Weights of a small transformer language model: width 192, learned positions.
Each number is 128 + 24 x the weight over its row's rms, rounded and kept within 0 to 255. Layers, rows and columns count from 0. The size above them is the row's rms in percent of the matrix's.

# layer 2 MLP up, 960x192, rms 0.133, rows 198-233, columns 96-191
size [ 91  95  93  99  94  93 107 100  92 107  98  99 100  93  98 101  98  86 104  95 105  90  90  97 100  93 134 111 138 103  86  92 104  95 105  92]
[[153 124 147 115 123 163 164 116 168 161 153 123 133  99 106 148 145 103 116 106 122 134 127  70  97  96 141 160 122 148 120 155 147 138 158  96 145 159 131 179 149 103 118 164 128 157 123 140  98 108 110 137 101 112 127 130  96 146  84 136 110 137 103 137 142 146 167 148 148 118 138 160  79  94 153 119 122 111 116 135 138 128 107 145  90 150 170 142  88 137  78 133 133 163 100 128]
 [153 128 124 146 101 155 177 137 157 155 139 139 113  95 103 151 140 107 122 132 136 129 141  75 107  91 140 137 123 134 125 121 143 149 138  85 157 142 149 151 138 110 103 174 132 153 132 147 102 121 107 129 101 140 106 150  81 142 106 137 122 137  85 112 155 169 151 157 149 122 147 142  82  94 126 129 140 112 106 141 143 137 115 124 100 153 174 139  97 159  89 103 151 153  97 132]
 [159 114 103 135 126 130 158 131 171 160 125 113 124  85 111 134 156 113 131 122  95 144 156  92 117  92 123 146 130 140  92 123 160 149 161 131 155 156 138 176 135 101 110 159 139 150 116 134 123 121 114 139  93 143 124 145  66 163 102 144 119 164  96 126 134 126 172 137 127 104 127 140  79  86 126 149 126 111 129 128 126 149 111 166 104 158 154 124  83 133  85 125 145 173  83 148]
 [167 149 114 126 132 142 145 137 150 164 114 123 129  94 104 164 135 114 130 122 108 142 139  78 112  93 159 136 107 142 124 135 171 130 170  98 162 151 144 160 129 125  97 162 130 150 114 116 128 108 118 130 119 153 127 134  75 143  97 143 107 132  81 141 153 142 179 143 147 118 129 130  80 104 139 141 136 127 128 132 144 159 113 137  85 163 157 139 106 135 101 106 123 166 110 128]
 [149 134 104 141 131 151 161 128 184 175 123 127 133  87 100 120 147 115 112 130 121 144 147  81  86 104 151 140 132 130 108 129 162 148 167 120 151 145 146 161 133 110 104 162 119 136 115 156 123 118 100 127 109 144 105 144  85 156 115 141 106 165  85 125 151 147 165 123 116 129 133 123  83 100 155 124 125  97 116 146 137 139 112 166 107 144 173 131  96 145  92 141 131 151 100 132]
 [166 122 130 124 107 161 168 114 163 162 135 127 114 108 117 135 144 126  99 121  97 140 151  92 102  92 137 163 121 132  99 160 160 136 144 112 158 146 147 148 142 104 119 168 119 126 122 135 101 124 114 141  95 131 117 140  60 161  90 139 113 134  88 117 128 121 163 151 131 104 132 133  82  95 145 130 129 116 108 143 135 132 115 152  86 159 158 133 100 160 103 128 137 159 104 128]
 [166 137 131 111 153 126 163 109 159 175 123 139 139  97 115 152 169 126  99 123  85 146 146  84 127 113 132 141 120 149 119 136 168 143 163  93 144 156 128 148 135 120 102 159 138 136 116 175 131 110 103 130 112 124 109 134  68 151  96 139  98 167  92 119 142 145 147 150 127  85 128 130  89 115 156 143 126 115 110 150 116 157 115 139  96 134 140 162  96 151 104 146 125 132  95 115]
 [160 118 128 148 131 153 161 135 152 170 136 123 129  91  89 164 145 113 122 105 106 141 140  99 103  88 120 151 105 141 115 149 167 124 176 103 144 149 150 165 147 107 114 181 131 155 116 154  96 101  91 118 108 131 110 137  71 149  92 134  97 146  93 105 135 152 170 131 153 116 129 136  87 102 146 132 133 121 120 147 133 139  94 170  93 148 159 133  83 136  89 116 129 135 103 130]
 [164 116 106 113 140 155 173 116 170 158 146 124 135  78 130 129 162  78 106 108 108 137 156  69 109  98 147 167 123 114 121 123 134 133 147 111 153 147 137 157 137  97 115 170 119 154 114 130 120  99 105 126  96 133 108 147  85 159  98 141 115 152 107 121 148 146 160 144 137 116 127 133  82  96 159 131 138 109 124 156 135 143 137 171  94 170 161 141  88 137 101 109 134 152 104 133]
 [155 116 136 114 133 150 163 109 167 158 123 108 128  82 100 163 147 132 102 117  78 151 141  95 110  85 148 137 103 121 114 121 180 133 161  86 130 156 146 163 147 105 116 183 141 148 145 144 118 129 111 124  97 159 121 127  68 151  94 144 110 156 101 123 156 149 178 137 144 107 119 142  83 107 163 136 119 122 128 167 133 126 111 133 107 134 168 118  94 138 111 137 127 151 109 136]
 [155 123 110 114 119 146 157 123 172 172 122 126 132 110 113 148 145 122 109 123 106 126 145  68  99  90 138 128 122 136 130 136 145 139 164  97 146 144 139 167 140 111  99 191 139 150 141 127 102 109 106 132 116 136 111 124 102 159  94 121 114 147  94 127 139 164 158 157 120 123  96 123  77 109 138 117 134 109 129 145 146 126 108 133  93 155 173 120 101 166 109 110 148 138 110 152]
 [167 126 111 129 108 128 155 132 161 150 142 123 120  98  94 154 145 106 116 145 110 160 157  86 115  95 161 167 103 142 105 151 150 151 156 102 152 155 148 147 133 118 117 183 120 147 115 153 103 120 117 127 104 104 115 141  83 141 106 143 116 155  90 121 121 138 150 126 142 115 152 141  86 105 166 129 115 128 127 141 138 157 108 151 103 147 161 143  92 138 105 109 118 160 119 135]
 [167 130 127 119 101 129 146  98 158 159 116 125 120  83  96 142 163 130 125 131 111 144 146  71 110  85 140 135 115 134 122 141 154 138 167 109 145 156 154 156 151  89 101 168 119 147 135 143  89 102  98 143 109 120 119 150  97 151 105 155 121 139  91 121 134 138 150 131 138 117 118 135  88  68 133 125 142 122 134 162 129 172 117 144  95 122 174 119 104 145  97 130 132 147 106 138]
 [180 128 121 115 115 149 145 103 166 151 135 130 127  91 116 143 155 107 106 123 107 131 138  98 124 104 112 151 122 134 118 132 172 126 180  97 176 149 158 153 123 114  96 188 121 158 134 154 123  96  90 144  96 133 113 153  75 153  76 141  94 152  82 118 145 162 158 149 139 102 119 142  78  95 141 111 135 116 103 127 120 166  92 142 105 136 155 137  91 161 104 123 117 146 118 115]
 [157 113 126 119 120 157 160 119 150 177 132 121 141  88 117 145 144 125 123 124 104 119 127  86  86  82 157 122 115 128 120 166 155 144 166 113 145 165 132 140 147 120 124 183 125 156 142 131 102 128 116 138 109 136  91 141  93 152  92 138 135 128  63 130 157 161 145 142 134 100 139 128  86  86 160 131 131  94 121 132 121 135 125 142  95 132 144 128 115 152 108 123 128 156 109 149]
 [157 135 116 127 119 148 160 141 158 144 153 131 120 115 106 137 147 122 109 118 100 144 139  69 105  98 132 155 131 135 109 132 163 148 169  88 154 146 159 140 137  96  88 160 144 141 117 141  97 108  99 125 108 129 105 151  77 147 107 128 110 164  86 114 140 154 157 122 151 114 162 141  85 110 143 125 115 120 106 145 144 150 109 154  91 140 158 140 109 161  93  98 132 163 110 117]
 [173 116 130 142 104 140 136 107 172 168 130 137 110  96 113 151 149 131 106 113 107 143 151  91 125  97 125 140 102 127 111 153 157 132 178 102 160 163 148 165 142 108 142 170 133 136 107 149  98 110 125 123 108 123 112 136  82 153 110 122 112 127  96 116 152 146 166 139 130 123 110 148 103 106 145 127 121 120 114 137 140 138 106 150 100 108 159 143 102 149  92 109 117 155  81 134]
 [183 130 100 120 102 154 157 128 156 155 147 134 113 105  99 124 163 126 100 111  85 148 153  77 113  86 149 168  93 142 116 132 167 139 170 104 174 136 152 144 120 103 110 172 137 132 133 131 118  97  85 118  98 149 114 136  72 144 103 147  92 148  88 129 150 148 134 135 146 108 148 139  86 105 160 118 129 121 123 136 140 135 123 128 105 153 152 124 105 136  92 130 128 147 109 139]
 [153 122 138 106 136 162 155 120 144 180 118 132 120  92 103 139 160  89 102 128 106 145 148  76 136 109 150 155 111 127  98 143 182 147 173 111 161 154 149 157 158 103  89 197 121 153 134 138  99 133 106 138  87 128 116 113  88 137  81 141  86 139 105 134 138 138 164 128 102 128 112 127  86 108 155 116 159  83 133 152 119 131  93 153 109 145 152 137 115 136 101 133 139 144 117 140]
 [155  98 126 117 120 149 167 122 159 147 131 154 113 106 113 165 141  81 125 113 125 137 155 112  95  90 145 150 116 152 111 115 159 147 169 104 171 133 148 141 150 112  93 167 132 146 133 139 145 113 125 124  89 156 102 146  81 152 124 157 119 132  83 114 136 144 147 153 136 103  98 135  87 111 141 139 159 125 111 129 127 176 106 136 120 134 155 139 113 150  89 100 127 149 103 160]
 [157 144 125 126 116 146 163 128 161 167 110 121 120  91 103 159 142 117 123 117  89 123 148  79  97  89 134 144 118 135 116 149 170 134 159 127 161 139 128 181 142 111  96 173 127 132 142 140 103 114 109 134 113 132 131 137  92 145  94 137 111 136  78 126 155 130 151 152 141 122  95 120  79 104 154 135 131 116 125 143 149 135 124 160 101 152 161 116  89 143  99 132 133 160  88 123]
 [158 125 119 135 101 127 144 113 159 163 151 133 121  84  91 152 156 115 114 113 102 142 157  92 118  92 155 165 103 146 115 107 161 131 167  86 162 147 148 156 139  93 123 168 141 151 116 161 115  90  80 122 108 120 120 148  75 143  99 146 117 144 105 114 139 138 153 131 124 118 140 139  75  79 138 125 143 123 116 149  99 148 118 170 118 155 157 140 117 146 109 131 135 141  60 161]
 [135 136 134 121 102 120 128 138 127 131 150 127 128 129 112 136 125  79  86  83 130 126 133 137 111 131 156 122 130 121 138 133 144 135 139 124 148 133 144 202 115  77  91 130  87 144 151 122 162 115 135  95  97 123 144 145 102 114  98 103 131 118 108  79 178 122 162 105 145 139 116 134 110 133 164 104 153  99 115 146 137 131 156 140 147 133 145 129 154 121  86  90 152 101 134 164]
 [170 122 102 122 130 140 155 117 165 178 142 140 115 109 105 144 143 116  94 116  98 150 157  90 104  85 134 141 113 153 119 149 167 144 162 108 163 138 133 145 123 109 116 158 136 137 108 147  90 131 102 124  97 125 121 158  77 146 115 137 101 152  95 128 148 158 149 131 132 123 123 131  90 101 161 128 134 100 105 151 133 146 111 149 119 167 167 135  93 134  93  94 133 148  92 141]
 [171 126 128 146 119 130 160 136 163 156 122 135 100  88 120 136 149 133 128 107  84 141 143 118 111  85 133 130 111 148  92 120 160 149 166 105 143 136 151 156 160  97 126 156 124 158 119 153 145 100  92 116 117 129 119 131  86 147 108 141 126 132  92 118 143 141 162 131 137 131 112 125  94 105 113 116 134 127 124 136 137 157 121 167  96 131 195 125  82 149  91 123 139 164 114 156]
 [149 101 100 137 109 138 154 139 159 178 115 149  97  80  96 141 167 101 129 126  98 125 139  73 101 102 126 161 102 129 108 139 154 132 152 108 137 142 142 160 144 119 100 166 137 142 124 135 127  89  95 127 118 123 132 137  77 144  95 150 111 133  98 125 152 165 149 128 143 136 131 145  72 103 144 112 137 125 112 140 140 130 128 152 120 144 167 115 118 145 119  84 138 172  80 150]
 [130 121 134 186  99 142 135 160 140 189 124  97  93 133 116 169 114  78 121 103 134 111 125 111 102 112 126 147 113 143 122 150 131 126 132 129 142 131 171 159 170 122  98 149  84 143 133 142 109 129 122 128 112 130 104 161  91  99 141 179 149 115 127 135 134 118 142 117 173 144  98 135 108  92 150 138  85 115 119 180 113 209 167 130  80 132 162 139  69 101 124 112 166 143 137 134]
 [110 146 116 136 104 172 121 139 154 131 128 136 148 131 127 126 114 113 119  93 131  89 132 121 100 108 136 143 130  88 123 153 159 112 155 150 163 122 126 133 132 131 104 135 112 164 114 154 150 124  87 105  92 133 146 130 125 136 102 137 170 130 103 119 150 126 174 126  95 134 108  95 133 122 138 132 127 115 127 179 125 131 151 109  98 123 152 147  82 168 138 148 142 148 101 152]
 [140 102  88 156 109 155 135 148 137 129 105 155 135 125 113 153 180  96 185 131  85 108 146 121 125 118 128 176 141  83 113 122 125 151 157 119 141 114 124 120 149 150  90 160 137 134 101 130 121 111  88 135  96 150 121 136 112 114 109 141 142  84 100 123 133 128 120  77 107 128 142 131 129 112 134 154 106 108 115 152 112 133 138 159  73 132 123 125  75 127 123 113 143 118 100 148]
 [160 133 116 107 117 158 163 129 145 156 142 122 131 100 113 145 142 126  94 126 101 138 151 109 119  94 134 146 115 132 120 143 142 133 159 101 158 155 143 162 155 117  94 184 136 151 122 148  97 111 114 141  96 137 140 147  86 154 115 159  98 140 103 134 137 145 156 142 145 116 119 164  87  95 150 121 133 114 128 124 149 150  99 127  86 142 159 129  99 154 144 110 130 147 106 149]
 [156 126 115 129 139 157 150 111 147 159 136 126 120  84  97 146 167  94  99 119 114 159 143  96 110  89 142 135 100 146 118 149 152 132 153 108 166 153 136 175 140  98 108 176 121 152 133 138 109 107 102 145 118 121 133 136  73 161 116 149 115 132 113 133 138 148 167 143 137 126 130 148  82 107 152 115 123 110 104 141 139 151 118 140  93 149 162 141  95 135  88 125 113 151  86 128]
 [168 114 131 116 130 148 150 119 153 159 140 121 133  92 117 138 159 110 104 115  93 145 139  91  92  98 121 161 108 140 129 136 160 138 170 119 150 151 150 148 148 105 123 202 131 160 113 164 129 110  94 146 103 139 119 153  77 153  99 147 118 149  95 126 151 165 154 125 133 107 124 132  90  98 145 137 137 113  99 153 149 144  97 167 105 143 160 139 102 148  99 122 139 152  95 150]
 [108 145  96 139 105 163 150  91 148 188 121 122 114 117  82 130 162 155 115  92 151 144 129 103 151 124 160 132 133 143 116 160 166 133 161 139 146 114 168 159 164  86  87 169 124  97 141 102  94 141 131 138 135 109 144 158 136 120  91 134 138 121 155 103 151 173 151 136 137  84 109 142 109  98 154 105  73  94 141 147 108 120 139 136  92 129 145 150 115 126 106 105 131 142 105 118]
 [148 137 109 131 121 144 162 120 172 153 133 123 106 113 111 168 148 133 128 113 146 109 141  93 119 104 140 122 130 141 117 120 175 151 139 109 140 139 157 154 144  92  91 217 128 151 138 126 128 122 110 136 115 108  93 131 109 145 101 164 108 137 102 106 159 152 136 105 150 156 130 152 103 125 160 112 102 109 129 150 140 155 116 152 124 140 147 134  80 153 118  92 128 138  90 119]
 [139 116 140  99  99 157 154 125 154 154 140 134 106  74 119 140 130 132 121 150  94 135 146 108  99  93 146 139 119 139 117 132 168 139 146 110 166 160 142 193 147 104 131 150 126 148 118 162 105 126 106 134  90 148  83 132  81 142  99 151 116 136 118 124 132 151 171 127 148 106 148 165  96  76 151 142 111 108 118 118 142 132  87 151 100 157 168 138 102 126  96 123 137 155  90 133]
 [161 118 125 123 113 161 158 111 171 169 133 117 126  90 118 144 140 115 101 120 102 152 135  79 122  96 124 143 112 135 135 135 168 126 157 110 166 150 147 167 137 115 117 168 130 157 115 162 108 108  97 123 116 121 107 129  71 165  96 132 109 124  96 133 144 161 183 152 138 115 120 168 107  91 151 116 125 106 120 128 124 139 127 155 108 142 140 142  91 157 106  93 131 157 116 130]]
# layer 2 MLP down (transposed), 960x192, rms 0.0736, rows 198-233, columns 96-191
size [ 65  93  66  77  67  73  97 100  69  92  73  74 101  74  95  98  87  70  94  96  79  75 125  85  86  97 165 129 164  89  66  72 100 101  90  85]
[[157 131 110 127 183 146 114 105 143 125 172 138 135 130 117 134 150 148 116 131 128 143 131 146 117 112 100  99 113 154 133 104 112  97 105 136 147 128 119 100 147 120 140 129 109 120 126 121 145 125 128 157 109 121 163 139 158 130 154 145  68 163  75 107 170 159 133 147 156 164 200  80  83 101 139 175 117 104 138 136  88 152 115 145 195 141  93 152  82  95 120 133 126 137  85 114]
 [150 138 114  91 159 102 137 125 126 116 111 123 136 108 112 142 151 136  88  66 122 148 171 111 162 131  69 122 119 129 109 143 122 120 114 142 146 157 127 148 118  90 151 140 101 155 152 130  93  86 123 150 144 139 147 109 110 128 122 140  65 150 101 101 120 147 100  98 158 118 106 144 111 142  87 138 120 126 145  98 145 123 127 123  93 123 157 135 118 161 142  86 186 148 150 133]
 [189  88 141  77 194 104 117 129 118 100 124 124  87 156 144 140 126 113  81 102 149  86 129 142 154 179 155 146 142 114 107 134 158 150 122 111 104 162 141 120 150 130 139  86 107 122 109 142 125 131 125 150  88 141 186 110 109 142 137 132 105 190 135  92 160 181 114 137 136  93 150 149 161 115 107 135 130 106 127 113 103 104 137 124 147 116  91 114 156 169 151 120 105  88 125  89]
 [142 100 122 155 128 146 152 105 108 112 110 164 122 106 123  77 153 112  80 107 156 104 126 118 129 139 140 159 144  90 140 107 144 143 141 103 165 165 130 141 146 129 149 189 141 146 161 114 141 101 118 114 118 102 148 130 136 151 122 114 120 154 142 103 152 163 152 132  81 129 120 148  66 122 144  98 130 138 108 116 102 163 129 129 143 157 183 125 104 142 135  62 122 141 106 135]
 [142 159 153  82 125 107 116 130 135  93 145 104 108 122 146  82  96 130 105 131 117 116 163 148  93 129 167  88 129 122 154 122  94 120  96 150 183 125 149  91 104 121 157  93 148 139 129 134 129 146 144  91 179 128 124 132 146 133 167 106 137 136 101 143 163 148 140 107 112 148  69 137 139 143 148 143 145  89 145 130 141  85 171 122 110 104 143 112 104 161 124 115 108 130 145 176]
 [167  95 117  95 117 151 149 142 122 134 176 115 108 114 173 127 122 161 168  86 106 131 119 147 131 150 106 169  87  83 131 118 162 130  86 115 111 143 109  99 130 169 125 184 127 154 151  92 105 109 102 154 116 125 133 112 132 114 123 158 119 132  95  98 121  98  89 115 124 115 129 151 153 128 105 153 124 153  97 123 135 115 146 123 109 154 125 112  82 142 107 148 116  87 145 167]
 [157 102 132 117  61 181 160 106 123 151  74 148 137 123 142 101 166 139 149 154 110  81 130 143 135 121 124 127 114 147 121 106 156 166 164 109 160  92 146  66 141 104 114 142  90  98 113 137 133 153 112 136  78 142  95 122 116 115 154 165 138 137 114 121 159 135 126 128 100 150  95  90 127 119 122 135 123 129  93 124 123 108 142 142 134  95  91 146  93 174 160 118 119 123 118 146]
 [187 101 137 145 107 133 131 148 151 110 183  88 156 169 143 136 154 133 110 140 114 130 117 148 116 134  95 168 151 114 127 145  99 114 146 139 156 127 111 121  59 119 122 114 128 162  98 142 103 102 134 134 124 150 125 110 128 128 152 147 103 140 162 108 137 119 114 107 111 129 135 111  98 116 138 149 163 117 132 123 162 108 151 110 140 140 159 112 118  85 106 147 117 155  79 121]
 [156 137  65 153  86 141 115 137 107  95 103  71 146 123 159 150  96 114 125 100 122 134 154 129 177 139 108 107 149 150 165 130 131 161 128  96 116 189 123 144 128 167 108 161 134 149 136 127 128  84  95 125 127 141 148 124 132 141 137 153 114 158 132 121 147 137 106 133 106 147 148 109 136 169 204 129 112 122 100 139 120 131 163 125 117 124 179  98 134 113 105 102 113 115 111 128]
 [189 129 149 131 152 156 169 162 114 139 154 114 160  95 131  99 151 115 106 117 125 131 171 111 105  80 122  91 105 122 123 123 148 153 159 112 131 171 169 135 117 138 137 157 121 134 156 112 133 137  94 103 133 122 131 150 124 116 158 102 135 117  99  95 128 158 153 122  86 115  85 122 109 112 140 113 113 115 125 183 104 167 101 166 164 141 160 141  97 119 107  87 112 210 130 181]
 [121 129 121 135 107  67 102 138 139 125 136  90 106 129 105 109 122 152 123 109 146 141 139 144 139 139 153 145 115 105 118 101  81 148 130 137 107  98 114  79 114 140 121 140 128 149  85 163 161 123 122 101 106 126 139 116 178  98 174 108  97 139 111 102 138 137  85 142 115 154  79  61 139  90 148 103 202 115 124 105 138 126 155 134 137 158 100 124  95 141 133 147 140 151 145 151]
 [174 134  93 133  85 111 116 148  91 110 156 136 134 121 108 116 169  80 106 137  93 147 127 124 147 149 125 123 141  70 134 157 119 142 121 172 110 105 143 123 121 136 131 131 112 139 170 143 168 152 118 138 119 141 137 116 100 116 143 102 117 132 154 133 121 125 124 106 114 130 150 111 115  76 135 106 189 123 146  98 125 134 159 129 124 113 161 100 183 168 146 169  79 140 152 144]
 [110 108 128 124  89  87 135 131 116 137 132 116 148 132 138 170 139 125 148  94 120 188 155 102 101 116 155 158  80 140 130 146 115 127 101 101 162 140 114 148 113 132 102 130 113 134 110  80  97 101 131 185 120 103 166  67 101 159 122 133 120 145 113  97 146 135 170 122 126 127 139 100 128 120 119 134 121 115 116  87 156 116 102 150 112 147 156 109  96 121 101 150 114 145 146 119]
 [137 127 126 153 107 131 172 140 126 152 140 142 145 174 110 167 144 104 120 122 129 113  85 108 142  94 109 144  94 155 107 114 120 140 140 100 195 130 126 164 137 137 154 177 127 130 180 127  85 117 109 134 144 141 158 117 119 121 145 168 108 125 108  94 145 166 116 145 138 125 142 124 112 100 124 155 154  93  85 149 119 111 139 155 125 108 131 158  83  75 108 152 141 142  94 183]
 [135 147 144 113 110 126 151  59 136 131 161 113 130 146 126 146 149 138 126 128 123 112 101 104 117  88 169 154 101 156 144  92 117 105 123 117 136 113 145 138 134 111 148 140  96 152 135 133 145 102 128 132 131 159 158 137 109 112 123 108  91 164 159  91 161 148 153 104 119 146 166 121 111 106 146 146  96 128 117 146 146 154 141 173  93 168 106 113 137  94 100 159 151  98  87  95]
 [164 160 138 126 114 122 179 181 158 125 217  87 125  99 129 143 105 107  80 110  86 148 136 104 104 136 103 131 103 114 113 122 138 144  82 163 149 130 108 117 151 151 154 120  92 145 108 161 110 112  95 141 138 163 151 105 144 107  69 127  88 135 140 108 142 155 114 141 122 127 107 123 106 113  68 140 172 117 130 168 139 134 116 136 110 140 133 126 145 125 129 115 116 140 106 101]
 [173  93 159  94 105 131 158 143 143 111 138 129 134  81 145 163 105 127 164  35 140 140 165 129 108 126  84 164 105 151 135 145 106 134 163 175 165 115 104 108  99 145 147 132 121 118 135 160 114 141 106 126 155 107 139 119 140 141 144 130 133 123 107 108 121 111 154 121 153 148 101 147 121 148 127 165 158 139  94 112 135  93  45 156 104 149 120 102 102 120 126  84 159 148  97 158]
 [142 156 141 144 148 129 150 155 121 105 147 127 151 120 160 136 146 124 111 128 159 142 140 126 137 140 162 115 123 140  93 132  95 121 129 159 149 147 138 142 137  98 140  99  86 149 139  68  94 140 171 146 137 139 106 105 113 138 145 113 170 111 139 111 130 101 116 121 124 163 153  64 117 129 120 138  83 119  91 147  97 160 109 160 116 162 124 118 122  93 141 158 158 167 119  96]
 [187 119 142 120 170 122 157 130 112 158 131  81 127 154 121 141 176  92 137 123 115 114 135 110  95 140 111 144  94 144 123 156 142 153 130 108 133 121 129 138 128 119 186 155 126 157 119 106 135 171  96 141  91 144 132 122 141 130 104 131 142  79 197 101 154 123 185 121 140 120  61  98  73  90 102 153  99 124 114 143 155 108  83 106 100 151 146 135 132 139  86 128 160 109 159 140]
 [159  97 143 161  87 102 142 129 149 126 136 109 129  97 177 104 138 116 159  96 106 150 134 137 129 120 135 125 101 124 123 122 110 147 159 144 115 141 126 149 124 132 168 156 104 139 113 181  98 114 109 107 117 159 159 121 127 114 122 128  84 164 180 108 125 139 173 110 103 137  85  89 151 107 114 124 153 121 124 168 145 136 113 178 103 145 161 129  79 131 105 133 171 163 155 153]
 [118 164 141 107 113 160 149 104 114 113 128 183 135 137 138 143 178  95 140 126  97  87 150 113 113  98 109 130  99 182 104 149 138 116 124  95 111  90 135 100  77 140 118 119 125 103 152 117 118 138 134 126 120 110 142 124 108  86 151 168 120 167 157 151 107 143 141 120 108 144 143 158 118 136 108 141 127 115 106 141 124 106 132 135 197 170 166 126  93 145 140  95 159 118 143 179]
 [157 150 146 145 100 135 127 139 144 116 148 131 160  99 126 123 116 107 132 131 160 104 164  91  89 109 122 136 154 105 121 148 144 156 102  93  97 111 132 135 121 115 122 121 124 174 126 170 140 161 114 132 114 153 131 112 125 123 132 102 104 117 148 134 117 138 149  96 129 139 177 138 140 104 130 109 127 170 133 156 112 148  96 115 147 130 187 127 118 154 116 152 130 138 179  69]
 [108 116 173  98 113 115 119  85 118 117 124 122 138 141 109 143 128  79 133 114 162 146 117 136 150 165 131 122 108 101 142 111 137 124 108 113 131 142 130 155 130 114 142 126 157 152 125 125 111 116 126  87 150 143 109 132 154 137 179 138 116 137  65  61 150  96  75 136 166 142 122  98  93 151 143 135 131 153  61 146 149 121 164 173 134 106 107 140 157 119  75 109 139 152  86 125]
 [169 125 101  74  85 144 165  70 178 149 121 132 127 163 209 109 131 142  97 145 146 129 134  88 140 139 150 110 128 147 124 165 125 145 134 116 118 121 140 113  99 127 126 122 139 138 119 130 131 139 176 109 161 130 148 118 140 139 117 111 128 131 121 111 140 128 143 119 128 125 210 176 131 112 133  96 121 126 152 132 119 182 105 122  82  84 148 109 127 150 142 117 146 158 127 136]
 [154 103 129 120 115 130 145 131 146 139 112 117 113 118 140 135  96 140  80  99 121 143 121 106 128 172 133 158 187 120 116 128 134 135 123  68  98 134 124 139 144 132 148 155 134 146 166 157 164 114 122 128 114 122 128 139 105 171 140 121 157 124 114 146 138 129 149 118 157 129 112 152 131 184 136 131 148 158 127 107 151 172 134 178 147 105 122  76 100 180 155 132 130 118 123 133]
 [187  94 130 106  82 123 136 152 165 122  91 107 123 125 135 144 166 105 115  82  91 121 153 117 170 145 172 108 121 117 119 115  90 130 174 133 128 170 115 105 107 158 133 164 120 148 128 114  93 105 150 131 132 159 117 119 137 150  81 165 109 130 104 112 125 155 139 112 100 114  99 142 107 122  89 138 121 119 156 152 119 105 113 127 141 136 172 121 109 174 142 154  99 120 124 136]
 [163 115  94 188 127 150 121  90 159 154 161 103 126 104 149 115 139 153  99 126 123 117 134 123 110 145 140 112 138 114  92 149  85 149  96 135 134 145 163 117 137 152 137 103 122 141 170 161  70 132 123 125 111 134 133 127 164 160 157 130  85 143  86 134  74 148 147 130 145 187 103  79 130 114 104 116 140  80 141 145 142 135 138 135 104 150 152 132 138  89 172 154 145 151 156 144]
 [189 151  73 112 149 153  81 163 155 134 131 128 137 128 107 129 104 133 134  91 156 143 127 127 159 114 131  83 136 184  99 112 165  97 157 126 136  97 129 110 127 145 199 121 127 113 127 117 135 149  76 104 142 116 133 133 147 179 150 116  94  84 120 130  94  94 155 138 150  91 124 104 137 170 109 130  90 113 142  91  96  93 135  90 141 140 157 145 134 107 124 133 143 146 139 126]
 [122 108 142  98  83  89 143 118 117 144 102 106 104 104  88 114 128 115 119 110 100 152 125 154 126 120 132 138  77  99 123 139 156 141 143 121  68 102 108 101 109 151 160 128 123 112 112 131 132 132  94  95 133 141 133 115 130 122 126 147 154 160 155 139 158 136  72 142 174 131 159 131 115 133 105 102 127 180 161 116  99 116 141 169 106 157 128 134  93 143 107 137 132  93 132 127]
 [137 181 149 135 129 136 146 103 156 145 146 140 140 163  94 114 128 134  89 106 114 175 131 117 106 137 178 153 118 139 133 104 115  85 118 144 144 152 111 156 123 100 153 153 129 113 124 174 112 107 146 106  87 147 144 133 173 116 131 143 150 147 148 128 154 152 121 159  94 138 110 164 141 117 138 123 128 105 107 156 115 165  97  87 135 157 189 110  76 108 134 124 115 132 116 102]
 [152 108 145 169  45 123  96 126 128 156 167 132 133 150 151 122 157 113 135  80 116 150 140 113 118 116 119  84 112 165 109 123 113 130 122  94 139  88 146 160 125 151 130 125  79 147 118 169 140 110 101 142  95 128 135 128 136  91 151 153 114 148 157 144 136 146 115 131 117 144 134 110 129  86 125 147 165 129  88 127 126 155 118 140 131 157 153 141 114 120 138 153 174 165 121 157]
 [145 158 107 166 116 129 150  83 153 127 152 116 148  75 147 119 162 120 139  93  99 143 166 161 125 137 138 145 119 159 158 109 120 149 138 130 122 150 125 163  98 126 127 139 110 139 134 169 113 115 101 131 133 122 134 104 140 108 124 176  85 146 100 124 114 125 153 142 108 141 104 133 114  87 107 140 139 111 143 123 110 142 151  93 119 177 167 121 126 122 140  86 169 135 117  96]
 [140 131 101 110 128 125 130 146 149 125 130 166 154 148  82 153 105 163  95 134 108 141  83 135 135 133 127 128 114 154 132 129 133 107 115 135 160 130 134 120 118 103 138 128 120 138 117 105 124  99 110 128 120 106 113 174 154 132 123 136 134 149 144 108 116 126 148 132 135 128 105 133 227 166 139 128 146 126 120  93 164 121 136 142 125 175 120 100 145 154 112 124 131 145 118 146]
 [139  83 111 180 134 135 133 144 151 118 119 109 162 102 157 141 128 171  92 115 119 149  72 109 123 105 156 149 126 133 143 148 170 125 141 129 118 175  88 148 133 115  94 172  90 155 125 150  80  93 136 160 177 108 101 125 112 106  86 127 108 163 112 113  92 144 124 113 140 125 129 186 122 170 112 133  52 156 158 106 140 161 112 140 118 163 154 117 101 104  78  94 127 124 153 131]
 [ 89 189 153 152 128 153 141 131 124 166 111 157 174 191  93 150 101 106 129 146 122 120 130 146 113  92  95 113  87 167 123 110 121 139 123 110 131 148 132 132 144 140 139 101 152 142 143 119  74  76 110 115 128 130 133 118 147 150 128 147 115 126 124 129 105 120 114 129 128 108 133 144  83 109  97 135  99 146 140 125 120 119 159 154 108 114 127 131 143  84 124 168 122  79 173 117]
 [141 140 125 143 107 153 150 147  94 155 151 128 151 140 130 130 122 116  98 126  77 147 120  93 157 106 125 129 113 177 148 111 132 139 144 138 156 146 142 113 135 152 120 143 134 132 107 106  93  86 136 148 157 132 163 115 147 128  65 133  77 172 153 100 140 136 137  92  81 139 149 111 108  87 144 152 128 130 142 147 138 102 152 122  91 171 133 141  79  95 116 152 129 131  97 119]]